config = dict(
    n_head=8,
    norm='layernorm',
    norm_place='pre',
    norm_eps=1e-05,
    qk_norm=False,
    attn_scale=0.125,
    init='normal',
    init_std_qkv=0.0251,
    beta1=0.95,
    train_tokens=960500000,
    dataset='wikipedia_en',
)
Each number is 128 + 32 x the weight over its row's rms, rounded and kept within 0 to 255. Layers, rows and columns count from 0. The size above them is the row's rms in percent of the matrix's.

# layer 2 MLP up, 2048x512, rms 0.145, rows 1365-1417, columns 64-127
size [ 99  92 111 122 101 102 128  94 104 109  87 103  91  93 100 101  88  98 171  82 107 115  98  89  92  99 101 102 122  91  93 107 111  88  99 130  95 110  99  96  88 103  98 103 116 109 112 117 110 116 105 104 138]
[[116 142 128 118 169  98  87 115  80 137 102  94 173 144 161  73 138 149 112 145  73 123 167 181 161 111 138 175 108  82 104 119 170 138 146 159  97 110 109 129 109 118 164 130 123 108 115 123 149  87 123 135 127 147 141 100 144 195 180 203  85 146 176 166]
 [148 119 122 149 133 133 143 140  68 141  91 111 113 132 125 126 132 165  96 171 138  56  97 161  99 101 161 140  88 122 167 193 185 126 102 134 113 113 165 155 142 153 190 176 147 133 118 130 139  88 158 179 106 116 135 140  73 187 138 168  97 104 128 161]
 [ 98 127 121 134 119  91 155  97 105 145 120 128 163 101 184 124 143 199 108 122  44 100 127 159 135 149 153 155 140 153 134 132  74 146 118 119 118 136 125 104  63 107 180 152 130 151 128 143 129  85 114 144 192 110  57 155  78 168  91 137 129 156 117 138]
 [119 114  92 144 171  86  92 118  87 135 133 139  85 129 178 153 122  92  88 142 104 100 156 107  84  93 136 156  66  97 116  67 180 139 107 148 108 101  82 141 112 194 106 147 112 135 116 149 190 140 162 132 169 173 148 154 101 110 113  89 125 135 178 136]
 [ 81 102 111 135 121 149 157 144  89 177 107 156  59  79  88 136 138  90 110 113 131  92 146 115 129 134 115  80 173 125 138 135 104 175 125 130 149 147 115 182 184 152 117 155 111 140 188 114 121 143 132 126 102 188 132  85 127 122  90 140 111 134 138 115]
 [157 110 117 100  89 118 133 118 103 157 148 112 130  53 161 123  67 140 161  63  73 125 120 136 142 133 139  96 130 141 124 160  57 138  56 166 127 121 154 150  86 119 166 188  90 112 157  74 128 149  98  86  98 171 152 159 152 135 150 138 148 166 131 110]
 [124 111 145 162 129 110 102  80 126 107 108 146 101 141 125 108 155 172 120 122 201 195 100 118 108 174 130 132 115 122 153 144 155  45  96 189  80  48 159 160 104 110  85 140 124 136 132 107 164 132 157 152 153 196 141  96 157 110 104 140 127 154 130  61]
 [107 165 163 103  92  41 139  95 171 151 126 153 102 136 103 127 134 159 151 177  84 158 117  92 142 112 196 166 145 138 175 137 104  60 105 105 125 134  95 113 151 112 183 147  99 159 110  94 181  89 144 118 162 205 154  91 129 117  98  93 142 116 129 100]
 [135 170 107 138 171 111 129 130  98  90 173  96 151  94 134 133 174 143  77 128 120 110 152 158 112 133 184 144 210 112 141 135 137  89 188 102 135 159 161 140  49 140 132  92 124  90 149 118 128 165 167 168 118 100 116 147  61 117 133 161 108 123 173 114]
 [160 119 128 100 119 137  91 118 111 145  75 159 145  86  58 117 198 153 126 159 123 133 114 174 100 128 109  69 117 149 152 143 111 169 120 126 228 137 182 132 128 142 116 121 125 163 188 140 104  56 109  99 126  67 156 145 184 161 132 133  81  68 181 152]
 [205 156  98 102  85 135 170  88 105 122 105 128 169 165  67 164 145  96 205 158 166 238 133 136 118 107 122 136  88  67 153  88 124 186 112 127 191  99  80 132 108 158 128 122  77 150 101 125 107 135 111  94 124 132 147 200 111 100 117 202 143 138 136 150]
 [116  98 116 113 148 129 116  59  96 140 128 125 171 124 175 124 128 136 129  87 151 164 126 139 127 125 127 127  98 112 102 116 129 126 118 151 168 116 114 132  58 164 169 161 122  93 121 221 118 173 124 161  90 186 178 145  90  43  85 139 113  73 153 115]
 [139 110 128 163 149 155 114 104  51  52 114 146 114 130 124 154 159 150 171 119  42 204 163 185 170  96 129 116 170 174 135 115 182 126 112 164 162  93  69 148 152 174 123 156 139  61 128 138  71 131 131 167 138 104  85 173 120 143 122 107 116  83 151  99]
 [ 87 117 120 126 138 160 111  92 145 178  89 150 138 154 103 139 129 196 147 120 109 119 186 164 118 163 136 124 183  82  89 129 163 120 135 149 126 147 121 160  89 132 144 181 127  37 143 104 130 100 129 163 161  98  87 116 115 161 131  94  88 103 198  95]
 [181  80 107 106 138 149 163 123  93 166 167 129 126 160 132 153  97 114  69  59 104 156 141 106 126 120  75 174 142 147  91 193 153 114 143 112 145 126 111 178 163 112 164 100  91  53 134 103 103  80  92 163 162 146 155  94 146 111 111 139 117 157 199 125]
 [ 96 157 124 168 117 120 140 109 121 113  95 111 188  81 126 165 154 210 125 125  82 146 163 140  83 105 134 142  64  80 167 198 134 132 105 116 149 166 161 151 130 157 128 136 112 148 106 134 134 133 121 151 131 127 173 131 135  82 116 113 106 132  85 151]
 [146 102 127 124 177 140 113  72 125  84  99 135 119  99 148 157 108 226 195 124 120 135 132 172 104 155 154 131 113 141 149 153 130 126 101 155 146 160 153 107  95  77 105 149 169 105 145  82 108 131  92 130  80  61 134  85 121 113 161  98  51 121 152  93]
 [133 120  88 134 167 110 180 104  59 152  92 169 117 119  91 188 141  65 124 131 118 134 101  86 130 124 168 115 121  80 142 116 115 115 137 226 116 138 154 115 144 141 127  82 133 111 206 156 124 167 121  77  90 135  71 216  98 112 129  78 135 152 175 128]
 [ 97 122 156 164  91 146 146 100 122 120 146  80 134  92 190  70 120 125 160 132 127 155 157 185 173 152 152 102 169 169  52  81 177 159 122  90 124 127 123 161  89 152 121 155 114 155 134  56  96 139 191  45 114  91 154  64 122  95 119 121 109 169 157 109]
 [169 163 144 144 180 145 130  56 175 141 157 116  73 142 188  73 171 138 150 178 149 138 104 191 175 174 107 137  98 108 166 161 199 155 184 138 122  47  70 173 138 158 142 108  86 130 153 165 128  64 131 119  75  89 177 125 149 135 136 118  89 124 179 118]
 [160 147 162 137  42 145  87  96 140 123 146 141  93 111 147 107 119 152 148 113 151 173  87  64 139 106  96 151 161  82 129 137 124 126 137 134 132 142 166  93 148 130 124 140 128 145 125 156 194  88 149 133 116 191 208  41  59 122  80 144 111  65  90 189]
 [161 137 140 119 108 115 116 120 152 110 135 121 163 133 100 157  83 179 121  90  87 106 118 129 115 140  84 161 154 132 150 125 141 105 107 102 177 102 148 158 134 152 130 109 139 102  82 101  76 115  94  90 141 149 100 138 127  90 142 108  23 119  80 109]
 [180 121 128 113 114 134 143 137  59  81 158 114 142  97  98 136 204 140  97 103 107 112 118 183  95 147 106 132  88 117 164 115  46 121 110 100  79 118 137 123  76 138  98 113  79  88 171 136 100 110 128 145 109 119 160  91  96 150 141 147 140 153  96  99]
 [ 72 187 143 126 118  96 131 130 118 157 116 140 112 150 162 123 189 109 122 153 145 146 143 170  95 161  42 109 129 119 180 113 121 136 131 135 124 139  75 155  62 155  85 156  27 147 126 143 130 137 123 121 115 158  87 108 162 162 122 105 139 156 100 154]
 [166  59 103 170 154 139  84 141 155 118  85 137 120 169 123 117 166  63 186 166  97  81 135 160 158 151 117  96  94 162 115 125 203 166 153 121 184 146 156 141  77 134 150 119 183 166 195 101 141 119 203 178  74 158 125  62 164 151 112 130 142 101  90 138]
 [157 136 160 174 130 101 118  70 146  77 166  82 132  82 131 170 167  89 155 158 139 105  89 149 188 158 150 168 116 110  76 135 116 101 159 113 115 139 164 105 170 169 207  70 140 138 174 114 141 140  95 152 144 189 172 103 179 121 112 106 164 142 113 108]
 [152  82 161 156  81 156 103 114 179 151 120 125 107 130 130  67 153 133  98 157  99 148  87 121  95 104 105 125 101  65  86  50 156 124 182 189 112 123 103 115 155 153 153 128 129 122 136  95  88 117 146 130  69 161 126 146 149  68 109 123  94 104 109 196]
 [101 128 110 146 107 111 144 154 146 132 143 209  64 121 131 161 129 165 128 160 137 172 126  99 141  94 152 138 118 139  84 160 113 139  54 146 133  72 159  96  94 156 158 119 131 135 154 146 130  84 146 129 155  99 112 187 141 112 116 174 119  36 149 139]
 [147  84  82 180 147 123 141  93 125 104 181 127 153 137 147 129 120 119 108  96  63  88 110 150 119 135 165 160 106 110 121 143 141 109 134 120 109 127 104 111 144  99 114 159  62 113 154 117 137 111 106 181  82 129 136 113 165  99 145 130 127  92 108  81]
 [135  87 184 135 112 106 135 113 153 173 112 183 135 109 117 138 129  97 124 178 135 163 130 132 183 105 190 106 144  95 157  65 163 180 126 135 140 171 113 140 136 104 147  97  70  84 174 137 161 169 118 158 161 178 116  60  74 131 162 152 105  72 150 149]
 [ 57 216 147 155  78 104 189 159 115 153 121 103 107  67 195 195 202  98 139 138  87 153 128 108 110  74 125 121 129 144 119 105 109  94 104 135  65 132  61 154 154 126 157 101 130 129 169  90 167 147 136 119 122 111  86 124 116 220 158 149 138 176 131 108]
 [118 161 163 149 140  88 172 122  95 115 157 110 137 113 142 120 115 168 102 199  99 144 113 124 117 141  91 138 150 173 142 163  71 117 152 131 136 118 124  73 122  80 108 126 123 129 108  95 127  94 164  82  48 102 138  99 139 133 118  85 136  79 127  70]
 [ 77  66 154 123 161 125 169 101 140 138 133 151 144 119 104  94 148 161 139 151 149 159 138  94  78 163 203 154 173 109 186 110  98 119  84 119 145  82 109 121  72 142 168 105 118 143  72 148 136 190 103 117  99  56 110 107 112 138  57 107 168 152  94  56]
 [123  59  91 141 109 119 124 133 129 165 133 151 129 126 138 144 166 110 149  74 157 169  78 127 105 135 105  78 115 122 123 121 147 165 117 114 143  91 156  84  64 140 148  85  87 164 186 136 175 138 166 157 160 110 119  94 143 114 135 148 162 186  98 131]
 [138 134 179 126  87 143 138 136 125 143  79 162  55 145 172 118 124 132 116 186  91 106 154 166 163 106 132 149 164  74 170 108 146 111 120 183 143 102 127  77 118 194 137 185 109  91 156 109  62  79 135 156 135  85 105 148 121  82 117 129 105 141 104  99]
 [ 73 143  84 155 101 118 127 164 118 151 106  89  89 163 149 171 122 108 103 163 146 138  87  94 126 110 127 194 167 152 138 157 113  95 142 140 133 102  77 114  80 135 157 182  77 107 147  96 158  47 106 128 105 133 147 215 138 101 109 129 168 117 173 114]
 [166 117 191  93  81  74 181 125  78  76 143 168 133 124 131  96 114 115 113 182  88 111 111 125 139 118 140 178 114  80 128 255 162 142 128 137 157 140 132 181  60  98 186 155 123 129 127 109 136 133  73 120 110  91 156  75 152  56  97 137 106 152  78 104]
 [161 164 190 126  78 147 133 141 164 168  93 127 111 108 156 129 128 145 125  98 163 101  71  79  84 132 174 136 119  97 139 113 128 158 130  99  79 169 107  98 143 168 171 132 138 118  59 124 142 116 134  87 148 160 168  99 106 131 138 200  68 134 140 164]
 [169 132  90 127 121 138 120 135 113 160 133  57 146 115 153  76 176  76 135  98 197  57 123 105 170 181  91 126 166  89 127  81 103 149 158 134 109 146 131 132 139 133 159  62 163 172 164 117 100 158 117 180 128 223 134 123 110  87 193 109 125 155 111  77]
 [131 144 156 123 110 142 156 109 141 100 119  75  57 104 123 163 166 184 122 118 137  97 154 167 124 167 128 211  31 112 127 127 134 172 202 200 134 150 129 139 122 140 149 121 113 100 101 124 158 108  86 160 122  83 181 146  99  99 170 137 129 102 123  96]
 [ 54 123 139  80 104 114 195  70 131 112 139 132 157 177 170 196 118 178 111 175 148 145  95  92 167 134 135 102 159 108 106 221 173 127 124 134  86 159  95  98 171 120 112 166 151 152 131 159 145 102  83 120 194 109 158 141  67 142 117 131 166  88 138 142]
 [153 108 117 125 146 165 142 145  92 145 128 109 115 120 108 155 130  63 134 154 213 188 199 132 164 134 177 194 146 106  93 161 143 133 144  89 128 124 171 163 104 158  73 180 114 160 157 114 125 146 151  72 193 108 150  80  79  60 160 116 179 153 105  92]
 [145 143  94 141 136 139 160 134 113 134 173  78  96 167  98 137 181 175 115  90 135 122 214 144 151 106 107 135 114 149 134 159 115 161  42 201 129 124 160 147  88  96 136 105 108 158 145 160  91 103 105  99 150 139 133  67  88  94 158 143 106 136 154 134]
 [ 88 110 141 151 152 136  99 120 130 131 179  92 114 140 112  85 184 149 122 189 178 114 111  94  97 138 147 176 112 157 173 109 159 143 141 143 135 130 163  94 170 180 124 133 126 201  33 152 177  90 157  77 132 135 161  95 154 156 184 136 125 126 150 126]
 [ 89 136 131 159 120 109 115  91  76 125 171 153 144 156 110 132 131 158 164 101 113 127 104 182 191  57 153 115 140 126 125  58 110 112 115 174 110  76 149  65 105 146  92 198 160 121 139 161 176  89 142 101  54 131 143 118 116 177 172 129 122 120 142 163]
 [151 121 156 118 110  91 102 154 111  86 146 178 134 106 147  94 115 146 125 161 106  82 176  85  89 126 184 125 165 190  74 143 131 141 155  25 117  72 109  97 152 175 149 147 118  68 119 109 159 106  79 166 109  70  94  54 144 119  90 146 161 141  90 186]
 [127  78 133 143 142  81 123 137 146 125 114 113 108 136 185 145 129  81 133 135 101 158 132  95 130 127 137 161  72 128 122  81 111 164 145 155 130 162 114 128 183 102 175 182 130 134 143 110  72 119  79 156 123 188 127  70 133 131 109  52 142 165  87 104]
 [ 91 127 169  83  69 144 134 138 143 129 116 118 109  99 116 225 173 107 134 100  91  96 128 102 129  88 172 109 143  84  72  86  52 162 128  82 169 168 141  79 149  91 119 124 178 157 152 139 161 108 112 125 109 165  92 139  85 104 150 106 139 121 140 109]
 [136 181 108 121 157 180 185 132 130 142 149 148 124 121 132 135 144  99  89 207 114 144 112 141 104 173 216 180 139 118  82 138 159 114  66 158 128  99 131 102  96 146 159 137 107 120 169 128 119 155 103 113 161 130 114  86 140 115 122 154 118  95 183 162]
 [ 89 142 105 137  98  95 165 104 138 125 141  79 102 145 128 146 132  91 103  64 129 119 192 144 152 157 144  80 105  79 135 113 118 152 125 103 141 121 124 142 130 149 162 208 113  91 159 119 123 133 125 124 153 158  87 149 120 132 117 115  97 110  81 141]
 [134 116  76 152 138 123 133  78  91 142 131 165 138 132 171 158 167 107 117  72  87 118 172 169 133 142 223  95 131 193 104 159 120 138  80 162 119 102 110 136 177 111 103 233 116 140 131 144 162 116 160 152 170  69 128 144 115 115 123 156  94 157 144  78]
 [134 142 123 103  96 190 158  66 105 122 155 103 147  74 190 124 140 142 134  68  93 102  84 106  99 212  93 108 168 142 161 129 118 155 161 129 113 125 151 108 159 170 142 159 100 171 152 165 138  76  91 186  94 137 105 107 162 155  92 146 140  50 113 133]
 [150 104 107  93 120 140 144 162  72 117  84 158 180 160  64 112 178 147 122 142 154 178 127 142  72 100  92 115 108  97 107 156 135 123  89 149  99  76  42  84 108 189 139 155  90 122 146 129 102 110 101 145 154  78 143 145 116 158 131 149 151  95 193 140]]
# layer 2 MLP down (transposed), 2048x512, rms 0.138, rows 1365-1416, columns 64-127
size [107  97 104 116 101 101 112  95 100 105  95  99 109 100  98 103  91 108 118  92 105 114 103  90  96  98 100 106 122  94  87 104 104  98 100 111  91 104  98  94  92 100 102 101 106 104 110 109 102 107 104  98]
[[144 117  84 127  99 170 136 169 150  88  94 121 138  98 168 113 108 106  84  89 177 150 169 100 114 142 142 102 117  91 101 107  75  65  80 110 128 166 169 126 133 134  98  65 132 110 130  50 128 134 169  92  83 169 161 155 133 114 187 128 118 250 103  75]
 [116 165 110  73 156 148 189  77 121 109 175  80 151  90 134 145 164 115 193 175 156 111 167 141 124 129 115 104 108 116  90  53 108 108 110  94  83 148 109  90 100  99 165 128 132 169 116  92 192  70 118 159 161 106 176  93 106 143 135 119 126 142 125 120]
 [153 186 125 137 138 118 154  99 110 100 152  74 104 129 118 111  91 167 213 209 121  74  90 103 124  91 123 131 162  97 151 142 130 137 120 129  97  82 127 163 180  98  71 119 172  75 109 156 152 119 137 173  92 163 174 132 114  87  62 103 137 145 124 153]
 [ 96 144 199 148 102 119 114 144 169  89 142  96  87 105  94 158 152 159 172  90 147 106 129 117 117 127 143 138  90 162 136 118 126  86 167 146 209 114 130 122 139  68 187 109 161 140  80  94  97 100 133 133 113 146 186 131 104 113 138 146 151 140 178 127]
 [166 121  86 111 160 148  68 165 124 103  97 121 111 104  89 119 103 112  86 110 120  84 130 123 146 104  84 132 124 143 158 112 166 182  69  98 130 109  96 135 155 108  79 119  75 142 121 138 145 133 131  84 144 154 147 108 148  78 130 171 114 154 134 139]
 [164 100  83 132 123 121 117 122  86 125 140 179 109 169 124  98  93 145 111 163 114 175 105 117 160 144 119 145 130 120  90 186  90 127  99 100 181 127  47 134  88 129 147 104 126  96 137 116 142 147 156 102 132 134 113 121 138 111  71  88 107 148 145  63]
 [138  82 157 125  85 119 145 155 150 156  84 180 140 118 175 103 155  82 102 164 168 114 105  84 201 120 106 140 181 111 117  49 113 122 120  97  90 119 104 124 165 154 108  78 114 143 156 103  98 166  95 156 140 179 156 106 132  92 175 125 161 119 148 135]
 [ 60 129 104 123 200 158  90 141 104  79 163 119  81 103  75 197  69 103  69 143 115 198 150  43 149 147 103 120 105 104 135 147 132 103 136 151 155 176  70  90  95 167  76  95 151 190  94 137 144 123  92 130 146 114  99 146 109 130 103 179 138 148 100  54]
 [186 149  89 160 169  73 140 152 139  84 121 116 163 123 176 147 142 175 106 120 103  96 102 109  98 167 133 105 163 170 160  80  86 118 118 107 174 103 106 161 137 114 152 113 137  83 102 137 105 120  87 130 114 101  91 134  96 151 121 179 147 152 138 147]
 [ 85 150 128 133 117  85 135 169 106 173  94 205 158 101 108 154 192 135 133 129 115 178  81 139 134 125 106  88 172 166  63 122 121  66  89 135 152 148 138  90 107 137 146 109 185 146  76 189 150 106 159 121 131 197 137 147  86 126 131  93  69 175 166 110]
 [122 178  79  81  72 105 129 114  60 155 152 145 134 150 157  98 165  86 125 150 156 101 140 117 136 149 110 127  82 134 133 126 176 131  97 101 146 140 148 122  94 113 123 100  63  97 150 177 111 160 109 128 147 152 156  85  99 164 197 106 126 150 113  88]
 [153 167 214  73 115 141  94 138 106 175 112 180 139  96  93 114 118 147 121 107  73 131 134 152 148 188  86 155 133 141 149  97  83 141 191 121 117 180 133 132 178 115 124 171 110 119 149  90 195  72 158 116 151 134 151 149 151 187 135 123 142  85 109  84]
 [126 122 108  55 111 115 113 161 184  94 147 139 115 123 134  63 131 112  95  72 122 114 149 119  70 150 135  88 105  90 119 127 158 106 153 149 154 129 153 122 105  93 116 104 102 130 162 148 153 117 146 164 126 173  63 101 180 223 192 115 140 137 175 129]
 [130 113 146 150 102 142 130 132 140 195 131 127 140  95 221 111  96 158 152 108 176 100 170 115 109 182 142 118 108 120 145 121 100  62 127 150 104 148 182 141  96  61 147 144 122 118  78 143 185 117 117 125 146 121 114 160 173 186 122 169 134 131 159 137]
 [162  95 127 129 109 103 164 148 148 221  95 110 113 129 132  61 108 133 167 127 154 120 182 173  84  71 193 181 151 151  55 119 135  68 149 158 120 145 119 112  76 101 157 111  77 114 204 146  41 108 157 127 185 162 137 117 117 149 143  94  70 130 117 145]
 [143 194 143 195 132 138 179 162 109 144 125 121 155  85 126 160 108 143  81 139 135 140 150 159 138 141 177  87  59  88 147 161 131 124 145 121 135 113 148 125 130 132 143  83  90 108 136 162 104 162  86 160 118 150 179 118 164 124 143 110 100 108  82 102]
 [136 161  88  99 162 186  88 172 147 167 135 139  75 131 148 188 129 135 140 128 107 123 170 165 143  55 129 136  81 126 126 133 138 147  86 122 127 103 159 112 104  80  94 161  34  87 110 105 157  84 141 189  91 115 158 150  57 153 104 136  56 115 214 189]
 [ 85 141 111 159 123  96 184 107 113 166  81  88 189 164 178 151 140 111 160 133 145 140  86 124 125 153 118 119 168 101  91  45 122 134  96 113 171 135 123 211 147 103 103 131 148  85  81  97 101 128 110 144  97 115 117 136  68 151 111 180  93 109 139 163]
 [143 145 136 111 111 106 132 126 137 120 181 111 127 134 157 131  80 134 153 133 107 101 114  87 108 157 116 106 143  93 106 186 132 120 159 114 166  81 136 100 107 163  81 117 106  75  98 116 168 123  66 161 137  55 121 115 152 124 129 174 163 126  81  43]
 [131 118 106 108 189  90 191 113  94 104 124 147 141 116  53 105  97 190 156  95 111 148 138  83 166 126  71  92 166 144 138 147 124  71 130 102 173 136 120 112 154 156 159  98  99 161 143 107 129  89 128 138 177  97 105  84 202  88 107 112 144 130 122 134]
 [ 86 152 131 158  27 103 123 152 176  92 120 151 130 185 181 114 137 105  93 140 116 133 159 123 139  99 173  67 133 102 151 127 169 177 132 109 109  77 123  85  78 121 119  65 156 117 153 163 124 170 123  80 120 183 121 132 154  95 173 105 106 108 191  96]
 [101 165 131 151 134 218 132  86 156 132 138 136 112 154 162  98 111 143  82  94 106 117  83 135 121 100 140  83 159 149 101 156 205 103  98 143  86  95 154 177 153 145 133 131  94 145  85 104 129 113 126 109 144  67 103 113 132 125 201 170 114 102 176 139]
 [155 162 110  77 105 139  94 109 168 147 146 169 116 128  70 141 120 183 141 133 147 136 129  97 150 103 116  93 142  91 113 112 120 145 130 106 106 148  94 141 117 107 136 152  99 120 141 161  77 191  46 119 113 171 191  77 106 162 161 170 159 108 122 105]
 [ 72  67 178 132 153 132 214 143 161 177 123 194 137 169 162 113  82 217 149 172 173 192 100 136 190 120 123 142 108 135 137 148 129 151 143 130 159 103 100 175 138  84 120  97 132 164 114 140 128  92 121 147  92 150 110 110 127 107 132 155 151 129 124 157]
 [155 142 181 124  82 129 126 174 130 182 179 153 121 152 186 136  59 178 152 117 113 141 100 108 127 122 151 148 126 156 123  90 112  72 101 100 127 132 136 136 110 167  65 160 152 174 107  72 158 119 108 147 131  96 122 175  66 149 133  66 102 120 123  36]
 [ 85 100 213 113 121 145 120 180 119 156 104 159  85 155 125  70 126  99 101 125 131 144 154  75 165 130  21  96 143 102 130 134  86 119 143 131 131 128 180  58 189 129 175 121 112 145 114  93  63 144 124 128 115  82 133 126 159 119 123  79 145 147 133 141]
 [111 112 151 155 166 138  96  67 158 118 102 154 140 101 139  96 147 132 106 147 118 106  88 159 179 182 121 155 103 153  71  68 207 103 107 134 100 157 147 108 118 146 157 134 107  90 134 175 156 137 183  99 140  49 193 123 140 110 151 131 145 168 106 112]
 [153 130 114  71 144 125 175 123 164 120 131 111 113 111 143 140 136 156 124 147 174 174 139 120 132 104  81 106 137 100  99 158 133 174 139  73 105 117 128 116 136 159 132 129 150 142  66 160 143  61 163 145 202 120 126 150 207 151 118 173 135 129  84 120]
 [169 110  72 195 190 154 107 116 146 155 167 133 162 148 176 137 116 153 106  96 137 142 180  97 180 167 152 106 129  44  97 142 200 154  75 146 142 188 119 158  98 115  63  93 131 101 126 119  97 103  92  85 112 129 148 165 155 160 184 138 146 119 139 120]
 [120  67 116 144 130  85 134 101 141 127 129 197 153 133 105 132 119 147 228  97 103 166 131 128 115 131 141 161 184 105  65 128  33 117 147 186 134 108 112 102 140 157 115 166 121 136 128 105 148 114 158  80  79  92 152 147 135  99 158 103 150 135 167  95]
 [ 99 135 113 179  77 136 119 160 140 125 159 139 151 121 124 153 148  87  79  73 174  87 118  75 104 156 127 131 174  81 122 137 131  88 140  75  68 117 131 114 128 105  87 131 128 147 178 126 173 118 144 122 177 139 146 135 153 144 183 143  75 182 129 158]
 [114 205 235 105 115 123 170 134 127  99 203  92 118 153 133 106  88 122 106 111 133 100 103  94 118  93 174 135 128 139  97 151  51 122 121  96 135 112 130 117 102 184  82 169 131 141 110 156 137 176 139 147 109 124 133 110  88 152 117 105  89 151 132  84]
 [154 152  90 108 100 145 147 104  87 188 103 125  90 158 112 152 137 172 103  57 124 121 165 218 128 195 126 161 158  78 116 112  89 143 127 144 117 102 179 139 111 152 101 111 144 123 116 150 147 137 172  65 105 149  67 172 114 177 191 119  79 123 167 191]
 [126  50  74 100  93 164 131 114 137 102  72 176 129 167 193 129 118 185 157 137  82 159 143 158 140  93 135 169 111  77 114 138 103 137 136 131 157  83 158 164 113 128  82 114 148 147  79 126 124 111 156  92 181 134 153 150 108 151 102  99 173  91 123 149]
 [152 151 115 128 134 146  86  96  94  74 169 129 127  87  97  71 112  82 139  56 168 110 130 152 144 174 133 155 113 146 124 138 162 105 134  88 104 157  62 111 130 128 143 105  94 119 137 123 105 128 146 172 152 127 105  95 101 138 149 190 148 134  65 128]
 [130  98 102 133 144 183  91  53 106 137 100 106  97 138 101  97 101  56 122 169 147  87 148  73 134 144 123  98 188 173 122 112 135  91 131 121  64 116 119 174 174 231 123 162 141 112  84 173 101 167 158 142 101 188 161  97 129  98 148 126 133 133  95  90]
 [101 110  71 139 135 156 150 137 151 161 160 159 148 183 166 134 111 123 113 123  49  92 120 144  71 123  73 142 129 153 114 133 131 121 178  87 157 203 192 113 119 127 142 208 202 161 171 109 166 148 140 165  86 153  91  75 112 156  48  92 141 134 129 132]
 [116 119  88 117 107 103 163  86  76  89 132 155 165 106 114 171 116 155 165 137  98 124  98 125 148 140 142  85 118 128 144  94 103 187 108 156 109 115  67 223 123 115  91 132  87 110 136 189 159 131 143 152 138  85 125  75 172 130  97 137  68  99 196 118]
 [127  98 122 102 164  81 119 163 128 124 129 162 150 130 125 128 127 203 114 148 145 157 120 166  71  80 145 141 146 110  92 135  82 149 146 134 164 174 131 106 127 109 151 124 107 168 152 140 196 168 125 118 152 132  92 130 170  75 184 149 121 110 174 163]
 [142 105 215 108 103 132 160 103 132 203  97 200 109 165 147 165  86  99 177 148 115 103  90  71 135  69 144 142 139  77 166 115 115 167  64 146 127 119 137  63 137 107 132 138 140 165 179 109 100 124 140 104  94 135 177 137 156 103 151 134 163 145 111 156]
 [138 116  96 122 161 105 117 142  93 141 148 163 134 147 126  52 164  84 199 183  84 149 195  84  69  68 123 113 128 114 122 154 145 169 121 121 100 116 107 179 179 141  77 112 135 128 124  63 171  77  67 171  66 140 187 129  89 135 117 121 147 160 101 135]
 [ 86 135 134  81  90  94  78 160 139 139 113 125  80 188  85  95 124  78 130 134  94 130 120 113 163 130 131 162 143 195 134 125 152  87 173  96 133 106  57  99 189 142 139 104 145 155  96 173  67  61  90 155 117 121  65 176 129 166 108  77 195 118  82 143]
 [107 110 125 147 111 130 122 119 144 121 181  81  91  99 138 145 136  84 118 130 100 102 131 125 167 136 135 152  78 123 114 147 130 110 148 144 129 126 128 117 158  82  75 157 165 122 122  96 176 137  77 118 179 160 138 145 181  98 144 137 180  42  95 127]
 [148 165 125 132 126 148 133 144 123 150 164  70  91 136 103 138 141  54 131  82 135 186  99 109 119 162 159 123 112 112 128  97  94 162 131 158 175 100 153 150  81 122 169 133 131 190 169 133 129 160 135 166 146 157  83 103 106 160 136 153 119 125 165 105]
 [116 155 145  81 193 125  89 136 144  79 189 107 129 137 132 128 121  90 118 110 142 124 129  73 166 174  93 146 132 102  58 101  66 133  57  96 157 151  89  77 171  99 107  73 136 100 145 140 165  97 106 172 131 135 118 177 216 109 141  59 175 141 180 112]
 [104 132 110 124  84  86 108 109 108 168 136  72 166 150  79 113 137 118  98 140 142 111 147 124 133  67 149 153 125  51 145 105 154  94 130 172  88 127 120 139  97  83 197  97  85 127 112 129  98 121 106 119  79 129 114 129 140  92 124  59 105  84  90  75]
 [144 135 148 131 167  86  92 126 161 212 106  88 155 142  59 127 107 143 106 178 181 158 137  84 125 148  80 109 109 112 150 151  80 149 137 145 132 126 103 231 131 132  66 120 150 152 160  81  65  58  75 136 126 137 133 160  63 124 182 123 112 129 136 110]
 [ 85 136 117 107 162  73 191 119  65  94 139 156 177 150  98 109 170 107 122 178 107 123  82 169 149 166 119 143 175 184 133 134 138 173  98 127 115  97  65  78 106 115 134 107 134 108 106 149 152 110 105 122 146 138 159 163 147 149 151  77  71 105 131 137]
 [158 160 106 127 123 153  70 158 147  85  61 140  65 170 112 169 113  94 131 143 156 154 140 103  86  72 158 206 114 122  80 125 160 113 111 169 157 121 157  70  86 128  94 114 161  78 138 100 118 107 152 130 100 138 104 160 103 128 136 131 135 166 133 107]
 [109 141 135 138  89 124 145 127  95 134 152 121  64 153 132 138 150 161 126 124 133 101 139 126 189 151 144  67  99 101 139 118 159 170 144 180 165 158 127 133 122 100 115  85 161 125 137 124 150 241 139 132 187 161 139 100 190 122  93 160  98  75 114  81]
 [ 84  76 103 193 149 107 142 108 123 192  82 135 125 144 183 118 130  91  86 173 129 120 170 131 166 146 103 176 105 115 143  56 135  99 112  88 130 113  86 103 142 145 127 123 104 123 180 165 169 137  94 179 146 110 108 121 102 116  92 145 118 135  88 109]
 [117 103  86 149 180 111 110 116 105 113 125 107 136 128  81 135 116  95 114 141 106 104 132 151 136 106 148 204 118 181 104 117 177 110  73 138 117  20  82 108 106  64 129 109 105 104 137 131 101 159 154  85  76 117  95 148  99 162 105 145 156 124 132 108]]